python train.py --n_layer=15 --d_model=320 --n_head=5 --n_kv_head=5 --head_dim=64 --d_mlp=832 --vocab_size=8192 --activation="geglu" --norm="rmsnorm" --norm_place="peri" --norm_eps=1e-05 --positions="rope" --rope_base=500000.0 --rope_fraction=1.0 --qk_norm=true --attn_scale=0.181 --bias="none" --tie_embeddings=true --parallel_block=false --extras=["capped logits"] --init="trunc" --init_std_qkv=0.0281 --init_std_o=0.00513 --init_std_up=0.0281 --init_std_down=0.00318 --optimizer="muon_variant" --lr=0.0219 --lr_mult_down=2.0 --lr_head=0.00963 --warmup_steps=0 --schedule="wsd" --decay_fraction=0.742 --decay_shape="linear" --final_lr_fraction=0.0 --batch_tokens=131072 --seq_len=1024 --doc_mask=true --train_tokens=520100000 --steps=3969 --dataset="wikipedia_en"
Each number is 500 + 50 x the weight over its row's rms, rounded and kept within 0 to 999. Layers, rows and columns count from 0. Numbers have three digits each. The size before them is the row's rms in percent of the matrix's.

# layer 10 MLP up, 832x320, rms 0.183, rows 393-565, columns 240-319
106:473460545508445477493494434522536515492450506535477477495550563490468555497453458454545580551452477525441536450548522504445500522477518583487460553571419447489515462431451511434468505516548427521510407554494559574578523564468440483422462507
095:417570454624527471495471542503514582443437486484548474555525485593458465529555504440520553465537485452466444509510491456567422549509474473526449531559510494387582520630609480460519498486519559510436457574493545549522531457535420507472477490
101:516539431471417539480537427491526531520417536425489405545460431524522528539497469569559559544375477513525527549529501489466459542535401590486522419506538576504502576497492486571476492624543474449450493591485409517554417557433546532551518494
097:530456409464482500482444528582536445502445469521492508466454540561574494520489552553504466583514520495506426500479485378451406489555543449505553550532537417532429514525482497501587568553484621510545557408421469568428543517553450495423509471
100:522510499525500436558559569482453366528444585466478488470458496473442538587514594552509484526509521461491538582574500416472536497532592509527505533468518567473468469450511466517566487557499460594610569542502489529538537370499431508483490411
098:490540419464484543474522495436515547473585520566502495522614602513545553384493508485526620510520474612401500549488473536464528535462493527485559542535488545478443543434457538429448447561563474491556501500500464513504561431458433418453495568
099:526524494492535486433544431529487569546582410406521493489365452467480461530497509439480488611495525412447595459539503552506532593598488446496473456465404475508520579452509394470506584470462517518422493466593491532531536522525356385538486452
101:492448480501504517520488509567482513537530533484464520562404611598510447548493579577495471421503418469507454442484445471518519563483490487521492538528504436491467476495474586503497458469476507530510545540530452450474462462520489403510565476
094:544406376507422492545513537583513456461489523577507530548619542445520503529431538499479481496472534475540508515457488508482478536501500434482514431588497475473454534527540499530415430490531533504517569486587584663510538499502529462474577508
087:519526608576502485521528463538479544480456490491496507395500475505525482463526493441428459562557459434488530567496474586511529489593462483493524476407401552400490448573459525573558573469633558535500504370478558433493530479518453520441439548
097:428561446542593569412505543538587460449482476521533534511485519440447469521555419434561579462481403476529405525520530489504466450510411492555393493447536453473416503502517433499443527465507576580542460578520505500483444497547514424471486591
108:585509497551454431470466559473515492539516483461535397633514582543532473478491564480584508422579512489543603536491514535402457458513560561594388532464545446462496521515504465522467464508516483534614505489472632485451611438609485528524524476
097:513483571507621565488597534538409476529550507511554446463465517585611456440416565451462533500601437518463541528470481479481541539405355504457614547515507500495530419572480462522487510530448507438489563409445548496479428578528472508493569531
102:514576468491525490506380494564440502423488590536536401568518565486569400418633458514511544572572500488463444523521396525426521464491456502452533446599497428485431493527476532408448498525558474490531456344516485537478445524528528438522494536
103:439484533477475569523426536524461572448525470538614561515466481560508540530435474477492602479476441612509585479399447509453524486444468378410508497568530458615513410483491506462402534403507518567450511474534526514487538583563439467453481481
104:547474473612432454433461474558498553498476444478526427485493441562483532479493545498566588536540521427577500562510556527445423434424506477478396408496474482454496448490548481445560574591487497581475462469553557486417474557449469518447495433
112:491443406536438515485500474481530440397532535567438484407521401478397583463423452423514531546515564477509549465501385489448539516442485381446584503523414494569525497525498504496528562524521551480572654477500458540397471520447457540467562502
094:529425480505463537382507530547522538561462535503567539481534457541463474433577395487471456412496586504634512359524366483489481401487452595480464483418460519503517433522498570506526401549506391519398554508451474515502496461352410449473529451
101:462598552572488441519558562492471527438479406416521587482565529575488492455491555579591463482445576393575488469567512429510542573594446438610550420527538539474481459510589504432523483516455481455522489521438485458397489555455520515535494471
097:500536527528412587521554508571479581484507486531519449420613514558467459457480464565511455461462521525478524534468533542353462519552438437442547502494497455560505563437547485543457541403490461534505438521470393476484600611524410507553580519
105:542487548518422638454533527488512463513522586532383481575482523540552509501518485538445538566540527446481500535505487491558454475543499537513425495463501500459549527565487441555485457538481535539479535592556503455472446579453509482485508465
099:544523511577504449494536581558512570557590466481521460505430465448478501483580487517529554528416597608495393451591600432561557526445527498517448486524540544472461445359473487524472486507477416447494483338506470524540453479557573470520549582
097:531509541443503505518492477486565577561498421450507396495475493493489483495520559541517454556492566505486625494397535459490502483480490516362518428482492484484429390482515469445486550503477491497522542442531561539569462477463472559477608441
096:396581567592539531372424500538448512513490523519546461453502464532580478489622630497442487471507456542435480500500566452568350529520504523533486452418513521541511490463410547525575530432438445490416536483450473618420481568499523519503519516
110:427513511556569531554557434506490469507474406580464439500644505433508518437605417480556541509498560533524586514586454506523547481473567490557469524515467435612501445417600435520439533572501468557584432463463437476464478538434549403489468524
103:507461540475444536453537588497389557529479493457511484488375368554439540526557526480502463489446460478536522588500535492476469470527486521471496518474488564555601574503544459467451469419522465522435522426533524436597557517484530484453511520
105:556552482459484493513517557474466516457528414536502584498479495441482488539543474608493506503536490560558532554554550529427538564496489504499467471451520428489452577371489580535474516489493464479510492519564491383417466544380551491410583449
097:514450474501451580542495563453481521539481485524464516422526458448538532457502521540443513498468495557575622469485479469503500559561471514578612503540425497449482465530499506471565491450504510532472588499485530580512614443463509455452470557
100:470488425573463483463534480504473552468461550490500630461495536493463524540530552471517433470370554516561457464499505602520556567448395493441520405477425506515532450498499520505422594488471399482466495509433619562493457486520475410499508527
097:544529519528451503389453511461538528557527510386558423542437481530534526513571548434500487437593533459456530491514593543531375450430518557543446449470556437463529458491435441485469508528512511556499463486488483400543438488481501580461543449
098:476526608478541371465495485457550462492375556475504601533505595492499566519562457491472475521459567459470488489546502524396461576578522507577449457498516541568459554346551476511538538472574568522517478502537487534504466417459475467438453589
110:526462465450557558522475503533568392472406459435514565465539599566516470520460493552597556392523546497456539572450459593536486505413527558552544476562491540448400456448544532486544429570547429440494572518582465573516441513456525489489550529
099:530476527460409429545529412533448544469532567509545526373544482563472504519464514523403538564517492477543490472473501540425568514491418483518505461443526574517501468610561547471545461566558548534551532448514528523517559502449479518577482550
099:570435549517469617425440529499502471504516524539570510476485557419563538510566439524429523551499495475575483462482536486459432501548496507557527462541461522514556602594550421512416503534553470441514464520538417527632537502507453490512595535
095:525503521460455503458527398571502495458465461475515469601437608465572455544610558439477544466436562459492495468539534454487464531533464479472475565508567592561560569571463543483417457495483501573495463503448510462505504447535438509511547497
097:460570390436483526555565484486452426579509547524498517528550455463435574480534400579564461496463472476517511514540472413434496525462418492478463516520511526503580549525509580520537629505571545543501485396385490533512477522467529512485610519
101:457506526548420436472578485540499524384562542459535483538520501496446498481491483529491469487459545588598464482603560549487520396525466588426428561543581476497504502424546493391518488601551472518487457503513542524437535489503421485504422447
099:554513523600491559535551633562579592602613470469570503465500553450569453474436520523526519494502506529493510467552450523551471421477523476574515466569576500500546547554540474583511515470573542498510458593524559490456552466479542549507538507
100:512499526500468431497494483436520507611526404458529533544550444507473440582523579559479553565518519504479569444483467558490531521468580540507455586518554478435474480537465508496501545486476452499480457430481527465596446478425578496521522578
097:604516511484553495513467488497517528540522417505422472580480455481556513514534521489515580551543512388564535483411399581563436481490564404465588497466567512591512563424538505513465580428490407455440557549442436455435503566461521454551522474
103:382444522508454540461474542496472389463441444506493485472460488425424486490572466543479489539390522569425468570493465504469517513448571414497577528440560489497470549530537566503480448554434530475432464509483541569520626442500493379518366454
105:520461451539522524489411505496358525588501486622495535528442538526514533542508558480453550501528599427519512563455418612538531487508516385413477482514447464459545537443523525490593581483485533493538481556452528565555454530455456464503461442
106:447458514493452533565454454520482407600550426578486456491463545512501441540560515576497509590502532502489609452475430571572569472536496430513561578419398478405481406468553472493554503480539486410464445493467505431570538574554486520523513457
110:481591529499470459550427542455524605455483483459447417560531493458540430519607513603485480435449570519512508602487485466447486541443420467455506567426465472515508464520528518473562451508560483520437529532555457547477479526464470452445502467
105:550513440467529526523440594537459533559482510480474435460477482488488560423536569432496526429559498486500551552591539532437515524447563547434505426485516436492489533531505523557486422468462514539523505430439477413534524383532559495451533453
102:551563471466564477542553437528537544490521438531540438631493464474554435468562515615413559441400554493549571454510445512530494519494495496482511511482517472478541458483529564432577471539445572496541546469472398489534536405476575463435464465
100:417449490534585565458513555489560481522555523425482517482477469568568529557588537490464490452502510405538492520509489542327529521481435465479426473577555479543548474558464459544480527482641493465454534499543444473409460429437452452544474513
119:498568544593466536500546478483449510512460497461462490557525513424508460475494446506537428469510524490470496519526483484582536414528438481509461510551538412625459554495530460524617484548582502560521531455516479497571469482416490462469439506
105:481456476498506491436641472581481466544416522501583537520559442568595481583554548498531459493474535497478517463480463487540525423510469540486531528567546538512440460423478534496450568539565439465500438562485539613559479570511461517464490499
095:411519550507526442559464466482564569490557507436552502495480459531434434562471528472442503586471468481480570467586489467479518567550437492488382502552513494463506536529597595498415462498578411487431511455490481391546513588476464553617469609
105:548374486507467458493552395473448515410461551584551421578493486546514560494431481462477513606465474497482602513475401473406543560471455531521423551490462627504472535420569509467490494496488683501505504460513528564475459487457501511472556452
103:554526406425518461506551424415530500409519423541542477556564525466498545543505522525496544488473507551511534489518423466482493561525447521562459453449436493443485516461512527533431509532571514633457534458508423444443432421438593518516547456
105:463516531530436478564468525395537450470424548475556480458540498511427525531495600434512479543526477424453437570479537403508421413497476564461521471573582538485524509471554519434483544399490442439466516567553502506545521456557547615504495433
098:428386424503454478519507426452408510431403536466568463514546504378564525472428517486450489507466443502398428521597524476587487555525480483394517472428455534458422453519486539542503534530489532510516541496501554524354421484514520518515406499
101:483472609485609551448537421445487594536456591627518527473474454480450455448477464528494551523533412465509489541470486548548598464485530510528496501438397503434577524532519547489447497520484605479653466516497490551524495533410566584507517496
094:532572408461545452490494457468465501508543575537515407609532522387471395526488539391518424547508421516456453457474572535500541449496577490589488531567554606456484450495482452497479524439432444509479509530476458545529491486575585504617432459
096:510486499514413548480570472516493493455551536531454559539542476478486523508562531535465483620487570546443440435552491610451475523546561492511606554477527583478546582380509534461438428536412502503462423377429430568430508588532511550530505494
094:518502518517620479564469553509455507512537453479503555434471530534518383563491508537443543551520472535558589562512595474570577572482519454496475496467443585529461464496431469500522533580524485584448454461637550440524504567476511386475568471
109:470473415456508459516508527487529471510498511570481489461537498472453467502503427466550481563473478468540410506495528489496414453446479499370458445480595512577504512482541526420430474567482518585530513499516501490493505496486528572528489456
097:477476565451465462533522446442554487510409413465513434425494558489503577506550528495457491501477526516489473477459491558393453503474440588535445425514529526412428487566513539556439539506511431552517537512373549553471564499497386381551438466
098:467404532448560491342473598511483421554494607495509434522511515534536459578485398482475489504564530473462465574508452521473578446484487497461524514579485514426442512452515370533495524499485522438518446364536518498533509600495456489463508531
103:453457476496481472649518399553581596460472558446482543490572489508497526471491563549485490518413512456416504611457515422569494457564514488546495579481495575458425495534452438491446513483429511498503533518442563594495540481429567504555533371
094:486540491473575425537443437502493627472552495507489435487477541497503454540452460515535598507570491533512538462470540573494359467534504520509550508542471526513535534375505424471563492530486525470476560538501401557553538491525501522555456464
098:395478488459424442434505475490525528429547528458462481509505452508551433536518470507497482521475471502528474540481549608565494482444500468490489568519478534504480632507495487460578512523498451462475546580469564426504455473640488459518527490
104:509540459593580459515520552520494427558481471447490518589483522637560492564544523460510594505591419466588438465461438440537550498444471476515468496528573626564479531558647479557507536506509593507479517461452547501497494487462523549591464558
109:528516447485592429506488556493539424577467461471559472625541461608557488493450438496470525553502500480489596501498567448445534587538520528536471574448490530534472589583498548481552497543603446477443505583532526427428436517490614494475470439
097:596499454603495459493385487501436518445526461505483569521392450548559512504470496528542424525456520439461457504494445449580456486488532547464498486622540465443467474511507516499487533462474413511445449469525501527570496553491476464492469470
103:473456512370487465450452542487468511529508557442483559504497500500486524443443564417466510547549482452496569521527537490506534466450517360471481480481532540503582430586450458459509538497504555638466517451584564601446471492486490490500538507
097:484444485510403479505500482510567473498510459499554486511491488516505475518568442536563513509503496512466544454451509620505488529536479470613466500396560481497505479491512569569500520515543499494549467460535525440445486567525494502480431462
101:360478486429470514481481571510537523537491538476527446490535560525480486426505573478430487554506474416382532413565528451476559499466500610534509442447505433509532624477457554523548508483545483475521533495447516440588499545506532509522456497
103:503518495546431518545470588428554472514467529417520483390502511568480520542454420479450531481576422514471534503533529487495487485515463496371474576462553562482414486526583492516451522474562508427638375420444559500436563502558480470525563456
097:555618504423495478565500543516465540483599558634555585471555486570386412509499479516628562493578492477462459389464428418511434452535508534570526494530555489594467488515476521575503418490528577429619535478507548465484589536467431526516442453
101:452511599416526614581495533447462580529533536498467453479512548425371486468503544406509523505524492605416509369514506565574564471516527477541474561556444519501483497475486520451443551491507481505524602530494514541400531567532506516436508451
097:436457518546560440492472547470486497475531526452465536433379483565487572457485470478556425615540463487454514441548511536621439524485562498547487553541546468460533506468491538577466578434505463453524550454458524521413471487486509476510488559
104:500478524465507479470529462578437563484570494510452467485499662463526522467471574548597397522493491420506471507501447559451550514538546508507512560578528498437528508424460545460493487505462532536456493568480496462484443485504579465510455511
102:567502542473521559553441529500519506517395498498494498540410506532465506512502531544542528463450545581543561528521605377562460494423506427522559465441566470493535473486448579607527462460461475535510487578618518505460502571407497478497532501
109:571555539527463491491459542488407595445483563501412458509391434499449575571495415526502502516456458499510449441503573521524443452434541524509410564464528483565502447487519513464487520499540509507455444468530536545540475542437484519368467502
100:470471470464491511561542561488550509513486511485445466494465549534462538390521565463461549531564548523457462437488411491546490616330457458527508494556511493522505499490541489466427553595588448444549541547557539535420495625455501535455528387
100:539626503451476493431482485462498568475501497393540548522522479531556480530503604456466574616441466508496600478459433459471544576661578547481521495544557550547446410397458509439535485491457465551495430576546471455534470551567485486482436500
100:590549499503481513609474546408382572502485494380491514470456645463464468460503524534458500478573593550433439488523445485456480522501427561436577539518496513442550561613544478445501560591449475551554488532469475540523491475582543476540539491
102:591460456464548466406381522513467442585451455576501402539515370481443524560499571377462553428558516427593456526578523463505525507426542510531549570530492448506523494499475577496402494510417491379521483490491570457510489479553528476503523537
098:460491526420453454549453480592511482476560471481591486569523525498457526484466558478438394523543414474506471533497534544508496416453461537542530476470635485401515518426536533429582504538547470448506471496493556413524482506567562526483483475
105:569509451501455506476497495547502534486539479543417544617560566503433503488519582406478446521468430445513541451537576482502467447596580475502462512499424466497500428468543533506495529522431490555474421509544496423495495542500525450544493507
105:455536556522577543483510560452517494464542480513457404479528368565413474510387584521503441555481484469517406489528484440579504546460507589468549459450514492582462504549555422479555457420482513446545624473494539527438473457466546482566562478
106:486543608463436549524498474521503432534519547442429427459496589524497484496581491473456537520566453462534517519451456564538465503530458541492465535573573509463536541471405504422482444480486476558435456457564523452456450442493462574430428567
101:508497482441530498564553479489525586505487421470525488482437536373499454489549451493512483486445582488458512517514498525479437505459450446431572461557521447417553548504438583441508475448523573531462475568471567477423446457609522454466491556
098:475588566382441536437501500466404570411562623519478439473387537581516562476531489413480528579581525490526500542526581479459528446517497494480458498508547569449493488420512423484513430555498512490572543537504519516530491501550452516523555603
103:429526397521372469462478550478582453523476518607556509481420561433494475455504497440470552471478479497487496513609518556450465525476533445596603390512474481552576416481459548609435449546584404569507478462453606556532501560488499499507535491
103:447496532560432571553506482498509547506508540549530532480530514567469541573431515526556404545476559555575423548568539453466407488559496517407430486532492443580536499401440481542601480362482579555494406609475432487481523563571537482449556561
103:507516492426500507489495539515461524467550573398528522418508522502510518505544522439584464570442492432439550477531516514509527431401482535548532548459592518466417497552490521466598423531536465564484660544495416405481544435500500569513475446
096:396494440516603576531478516570514443431462497586442506519449529468586472475482484389514517559467498454511543435508554539506535473523450493488460446480483678559490579545538580457481557515612546492538564545554522523508612423380645416460470469
103:533470585527419433486534576439553531522486361438496559464519452494473532474496435583457441466475509487438568464507521519488503530348592449504511459445439461523469514572463455431481492533526485520461493472432431416557453514591495527470536482
106:473461445499562481438587483495489432477544485481568576460565554536533507432535463478529491529471444420438539449592454496402508519548432427527442549463519563535433541461501439537470504513546473536497452519425499433431427464517520507489539502
130:494500493571561450375549554436553486460455554591485559474393460427439564610482477529482515460391511526439404496493483617456559458515526475416497493513496414540528458486553463492519474544531462456480544479482462401490529496502529559515547455
094:569459527399572483479499574516489531560547479510591510473507562485429471447485475586446518528501386496409478493523464458455478494373535526520468543468595469536491521528580516545559469606524491455450514508564466492523512523452579529441542468
100:516601519415489440503493518494519447499362561604484497563524485547561487537479558469554551510498473631476466439496442516492445677471534438566557579562442526569476423497557463497535511522480514575467568528466480492555613470488621592443431465
106:452520461560404524556441564528518538483484585517502480594526500527555487555495396347490515418442551475481457455508503576490498518474482438502504451417464566530577398562511573564440599589482405481555490485449430511541506473607494496458485525
096:503523470451488455457566598507543545602432457467531544425448419552386542520440549547457500474531500484501508492424443553489495573430454530557476474491495448581475557524454522543621483553442457542483514394497491450496539549561553466506558420
097:491554463476593522488533538445535544481410498433380475590424545533478549467452581453461566497452509550501533492572470453505427487502462523501528501552438468526479488420460469561462454553406449376503456454543486423372456519480428532574473448
097:413458465482586469490451469488491488437426467563486614538563494495432517469380502520440571578417516548484437518466571447480622596527446550476466384443469489567490449526525416447418522511519483437475494505533432394525493442497577467498502565
102:429486561495537478458498580481572539523473508476455502524513491396576450487533521480590512450443404512398581428434450466476537424481517579606548554615565487537529497461508493520412454507418503526388602551471550514443479554435575502473504471
101:502463465417481479459569625475487515559491452426457498494437444475487522528498513502475497516549513572530473478620390509437536525462438503536515540549467548455534484531484521406474550444569488485536549476512508464496466475503476470604500514
099:485463536558483484613423555463500527511534506484471499408436417488431517557481533558441560451453553453536510515510433552480533527411512488469482522495453509429526569474532451510507605485463540507557470530554478491434492473493590596402498523
097:488547594545509554423556467416518448550579441524475623596528464441496439565595463533586522565517478490474585477560493440468458576477604486514457564491509540514561536522500458410511395499491457514548441576475544545573481535433533453506413500
094:525476504483447457489554451459484526426506549476487477481422505517525455448568581543442545519372515458592603534608389531477513513451548494483454527447512472455468425477430470484502551506425548472555461462555502493478464497444502489512519606
103:522420575547544544438489522475457520459545539478530461482542477523577612513479467488521478626548494506537404529489594458480412481477552467460534428425550476453543517558558494566498556610418392569460557453587524418552405549372405486563440523
102:544591550558401555525492486560559508548549410485525486454556556494527456554491485523478444481525449511513561443547416528563543520563454519500460436513571550515482491516392484501385452523528484587595538522511478478464541497470546426545528562
096:528555462502502553541453484473514521558413554467525564574501591480447420472570414539496485482457410536531446607421524474446533593527548521468522524512468439513442512579436529568527558432524468493461536496530479548550483552492526465482496476
099:514505480578473509529515568514476375587531510451606452475570547509510548492518445575353478500533484448590500497495484481462472500420434528564531480541491494454471494524485543537479488469572501481524476531451442516554579582447504503437515517
097:500528485478535588491502466563453504479497434613545467472477483524525444524481451530511544471545438435500515446499435510451463600519553580501489540502445550573461511530495435550533684512444528486481471458518453420540469525391492609476502509
094:610479538630444432491500450514580521450500426524565562451506550617479508550505478571505486444462535555467512455553541567560523455434529504486508529523428514510586576487475476488530442610567486484502559535513474531547581538612528517471491482
100:464575456455412486533486529565543493566435513581484531514542546505463525577487433543434480550516456550450468542501522519421559572510480477525519480492507568457506439507519563398421484512492529539513420545448482473520527449515522506540530579
101:658426555538415503545576564518437530404513496558576542457462530443497537548472522549507506540480487432438471531538488449506451447596526535505522604518596505502540474485490512496593528413488430497486491564447491491544518516522543602559428418
103:481616515589488471527478529441528625450491396514493539507469539490617480487478505521442555521563398579531470530547529450455447501537604489430453553547508584463565544526515557531486518468438467481525508440456513424557528584468530473463594500
101:543558539471495599442521445442577475468553502534500399469528485487450548448495619566560590562557533603516428435595558424517578485587456648416485536522480405506456533574556533392528441492555572504510502502493539444457454445482449487499478520
096:439633507450549504466560463474479448489504445502499535501595479456497508549487469406477566549469514457472517405406561509456488498516536461527510542445503593498519522483500488508489428472475438444571579466463462518526551432514547426425498534
104:538529426472485578527533467482507434541511512485461474557530542507517496475453491536530548561455490457485440594612473519563487546502522452560483547509447591457467449434574520474447519493485511516579498413401545497580480432504457470483539585
101:522550402440495458476417524452506525492496730521463487559454408540522528461480452534577445486591523522490413428582518474494575512457464486568467486517452458599501552562491472524570456455467489521498465442406508449471450491518466560489473461
100:477568413547564552541451542531523472531502471501495482403531481506498521536504414481459585605429523465448428498507554526530519498420552474598382468424528522596532554565517521498481529494537549455523525525438426481440461441561585427460432552
107:523528545520523595541538561477371502465526522503542557452518472448498486507566482442508525468493614478488515528461499562454480450483511530492502532498493481508439440463465516489493490510586459574513533496598514564423531514459454605516517506
102:531493434461493501452475431496470577482483388502513521574554373517442399470567465521475493530482552507502469438536482487518489584506496458507457533550521422574505441513475534464496543491569560503554445449463535542486539510509573570554545524
097:496556472479561464568448507498515530552461632588509496538507505489487474576444496461537459556470547538492489648500556563485617489530526519526435438523605484492453507479569540497490530470509431546499553580531496586575396475561462553407466444
097:465498434452498503589465466439514401520538492431511470524477495515522559522508530475499551411471523509476418461477515474565541468404487482544569511546579504518528389557561464483469449549497579457421500534595447455485498486466463536564490440
110:557504450454484474465497479450485496538485451445481498483497505469604405487546567478602541538514495462506483517493468597472605510548607478523571453478460546487499597492539547447497504490507450507434448482528484516437545585480462584557561537
108:550426614548478349532517470529461612528631470495552554522439621541552628476501490428491493522528460396476476426473410494470540480444558462536509543493512499514414517549489534521459525503575464432499502450491461509537497480557571478488427512
092:468504523473435578413523553530452458577535514544612552526429464501403479487548488502579493528443410507432432556487452473482490550423558431430456504469498510505531483455553497469546514548488489502494559460424531418494490523453589457481439596
100:528458495528506523513396495411495431530529603413476471501393492481511459533592462427545482418541555441419502584466501378515549561573554497498493498469490512559559543561467425523521470458488456484437545540554434495492532475522453549452522464
102:553429549482505595465494416431434563480536464453465476500541577534516579485443596460556413568560508449522442475467485475388570470563569500541488473452633444504527539526410507515551456468471526422504533456491507484597555489562559381473498479
100:495510528511494533539526490533495462494518572550567590511490590509450555697537476485483485525527515531469484430448460533491450559453564493564465570508451516493552426472498484486520535468467489461508458449570497570583543475548480543444600606
097:549486610489436581475483535488461543497437492611507619432519446526403575511487461464482476504439516466432594627580474504488471549539538504461537542512436467512524491574469507502450527465605452470550486490531501449398528559432556492497458546
106:501482487449545576508461554400526577516493535578446624487534470554517511470509558434516549500536556438458609516510485503502542457436570518471533501411474516392416530479605527564511450486495542432506492519478563495520524470568530490500537500
110:456554457557511511459437446354484425472511506580533468537501564446504425455453543507588470559525518431463515551540546445413394505551455502576408455431533527430552507551559516516505570434511452428550443409472448480462476418556479548548422519
099:537440475461498479505579500513369516561482509521528454472402453459464497440526583493564481494516506503420481442534484497551464481480471522550534557479515459501412477479525548533426483444472556485451505519574459498489458482509559426508473561
099:420484419460498407494480406502563447485413568542409494476455397492452563541482572476465439476418550569512591415564515531474504446512471508387514461497547482484562487545494532446524545515526527504526493498614515518438504494520507478499545467
101:627561572433587487532507526555470545518564524612461499546407464464453548511567616472474551549498475485542519556397536461514436496512522550535530552519479402504476481571462564475549512455522514450499475410437482539551510624431457397541424475
101:510603552428480447526520582466521487486458518532544443489579441512449495481419506515533546567476564526510628357503410476454485482516568494438504525489562377611494525517482558481495498487511503513456522475507569581377531533528555524556512551
105:516457462496481446449501567570456506507444535514478557508537470438522555459528565590514480517481443532511453479534421553502555431429467494446541511476534506535453399567452483474486537501497422526461604484536510504389554524536495436508551535
100:549512438451479462499477483627609487518449508541492475475514539493503498493442525499508469519524528536538456470417387497441542523450500537462480431524501548479430508403535510571517474523545528445539484490464476509523522477491604563445500443
100:465478497594521541411488485543477445492466536490489467427486558499473574566533451559498504478527528415450539494450442471492526571473556456482569562502563568470521615505491495518529570490442523510457441444562536483475474536504538471453498497
105:432566480549500399473448504506505488490505490433553567600557458473507495553456515473516487553454506551437430548562450474597442496473540493536520521436527486525483557408518454562503489484528439594510397535516461607547531526549562498584486517
098:526404550501449454527499545448532502433448515511548474503513469574628523415441502515626541499571462428512585510494556571504528508459479467460533539635547502530577551443481508546539439466482521506439578533421485524338497533524448563413586509
100:538450396503621525471553472471545449402477541519548432447455469452618476627402463586553468559512538510592490530470460444573465549460450502529415523514501493588500564496500538422428514447489451571524487512483513472557506552482550458471409606
096:523451423538485455527522536494460549497491593575408546553553455445500465516441429500522520522451450559518527481427440461550572504456420500399572474497590474506466476535460472526424466467480450449421573481527538532514453551473458528483439442
096:554520467529578446479457512457542486481472451464509536463611413508488412487561450539498569455439425530463501575579514541563489465498484559488525587573560529448536493521546541489502473479492475521493497491421551496524464523570499610437426592
099:523480484505476503513540477534468467454520490472543485506471584457426477559479418488535471484442396499459481495530535568567548475431433545525518414515492517500546548429487526500455482565502482468451481548476406500503480521547476573483502526
098:600509497499442514495472479430564557485486511556495429503492451441541502469541497478455513403488502521452510466601526563612581455474477468481452417443446402476510460436402426522498467471561521397480447502504409425447459458540473441550522492
106:457498404610528458466493533505492519519506543450488454501476506542510552545522502500544549531461518484502466425581451472472502580524529536530548487342463525530611473532470492519570501401408553421585467513575542493485574579496405493434472571
097:494490491597479560378492463486393503510511442478468473515522460446570558546554486527526480518499460435522533488532463488515430451570505480506446453509484509435448553513396408527438489513492440494482470453535541563553480628445492491525566432
105:547546455658483452468566510510533435504433515504575485521515524486568474477483501516494498473478422408455567494528458468466513497555537425466455552604616587549459477560504450557576457462481529503482505499483604587543451490558477533523505609
093:559547625508464548505602521548487572496472465602579458444510478504517447493495537466536527424564437490569515488502597508524493485480489511488471497487493476571607425560455449488447578501506491479446485515544547425519539465435601578446506516
100:570522487525556541485440520568426537543504519485499415438455407505426450452512435478549512442488492526547501525482568415494485525513492518528462558538527496534478525556449426546542428424472458511468484542412422503485585462414420428480436550
092:505509518432433501424500585574506503438507486482446549549454538425525587525432602509472497371518386475499523514478541481555521416481487413457476483512471460531534538509568490498502538408499532524557549520438504475530514551463470451441576587
097:578448521528572450490599507417497479537543499462581542472549483531492515391533468522448439517465397468632434511445493355481424449478553473521463553517511446530554534477493442504487525554484525472389504440484506439523438494508555385457459535
098:532614550443554537535549566554479606475509591514586457444429566480574465499408547510497389444455549493493534573505474571428391506469411364461578516545462550545523475443467486472568562576526565507502533381585565517486544467496453490567442530
098:395401534448532495498497618459557456443518448545410565490479491596469477533493498446475528461515535526520445511457541428526513379555564496484439476473461552530473484490527558507618491394528547391516597522477542426519578546522537502481500524
100:451450504491489553544482475461540500511587494551514566502549509430504466543516502474587539494435423424572524561476352456479557503460541477512547433548529523478574387490530509497505522520402481447522511502466438494486545439545504458551348489
104:444472436494444618414472526416464448487521456489535578478612510479564498447567520546478545508449549542535547491439530496533442499542478532536534506498552488533524549483416510451471478510469514416532430462503546484523420525493518597550533451
098:424500498528451552493518458360462466424578442464523440398470470547483512537523518543427503432366549584525515544550537510487540484495576482464496577528599492488528467511475556483481402474575471532552540463502501414477501532532486525531473476
097:650474472494476488574453432490427464463509542533506624450503484486494485465489477526560517522546501578483531462477496590509531449481532472565455619483428535603492532506533472602500487369491489477512449513518563479572555439468465459540504471
101:432441556564498582492407464472538470456472491460517512486434583505491468405526534543497459518507607587463484522467504455446493482465597491460558574570474462482556508486461473520564459489482526533400540482481406504504583628585526508514540536
101:485546425522513485502425511396463540484542445497437570493544345570565458535512461576544552483439525485523395531484531562527498482477483441595389481415549474547463492529516472614479553520484517483489531514512579539546430501522556440440519523
102:541506596468496481386574508393549469492526547475502419463495548516468531492539522409530476442437524473492587575465478437526514505591421425381457604471513459466497448513437443523471478481484487573455633475491526533552549455511524496542563507
095:485446487550537575436473562561506413478521531472478468548430601433485495565488508405473488507420511497537522459459580437479571518511430518453529444385567511568527580483537589549491491442489529500548483465551490497486480563551492592423464444
102:534537544516520535522479496529525489502570472498542480537439471561446406585466547499533467531479512523462529462481489420557421473551452527511572529416550507408552439507532371482486471505505436564529515588517502523413547446548494528462512551
102:440580579531524412471462528425428511576440404525506431489518566515518493473531488536513431515501524535492531506453556484416561467516542397511441478433480480464466451526503535531426386570530476482530510569517506543472527419584494456397491556
104:496479479466453529549584599459515587537417540502449450590525495409453384516525523538562537478498444535529533468614487533577471482471511462538483473532470482474483447497393389473458416561558487544472498497557399519537554470489499527460473487
097:516447496478562518451460523487462413551507566528571518473442503529471442546451440455523449526538556472428593516442542505540456495472459542438471471520526502496553460523495524485451474562564438521548488535500449508429410433517522535532576522
096:515436556454461485512534510381495506416519519539569510553450490514555448548509495549473501572482519547506529572561503469510579460459474509487524548506549504478520424465477454441409556509434512526551555490498557543492522588516565563481536505
102:449612482560467455548536538561467437490491495571485524470470480504538502493580475464534580475491512496597480540458494522590546479454516511499539525500484426520501474538464518531554525450538530446424519543494553536495453439637563401531442473
100:431575451549452540520442587530505495542381561557437573492523424493529564464541530505470509601612638529592578463487495518509468484545564509441630558488436588582485574474488460576525547545560506479486556439465501526473512591443503493514400411
097:464524424594451517399598547617482479470533448404484461540473501504487487502416422524406515418537507456526573482535478553495503534429548367482489478472498484500561459423509461489475548461481475542500532486422460526482462518436474463455585449
092:429534485550480538559449464620480564579472534509484490430590543519531520459497560504575431443523404417501460439524622508433421441501383559473538397510478523525445535472490505534528476575585461497486443543474532537412464418456498563516471381
113:517555613465485463539516513497486558494476558502567487513494411479452503563479440565462419509463490450546491522415461522501470530425597498552525506597410380540451477527511512482497500470489530402466528539477494576554497540566468575536530533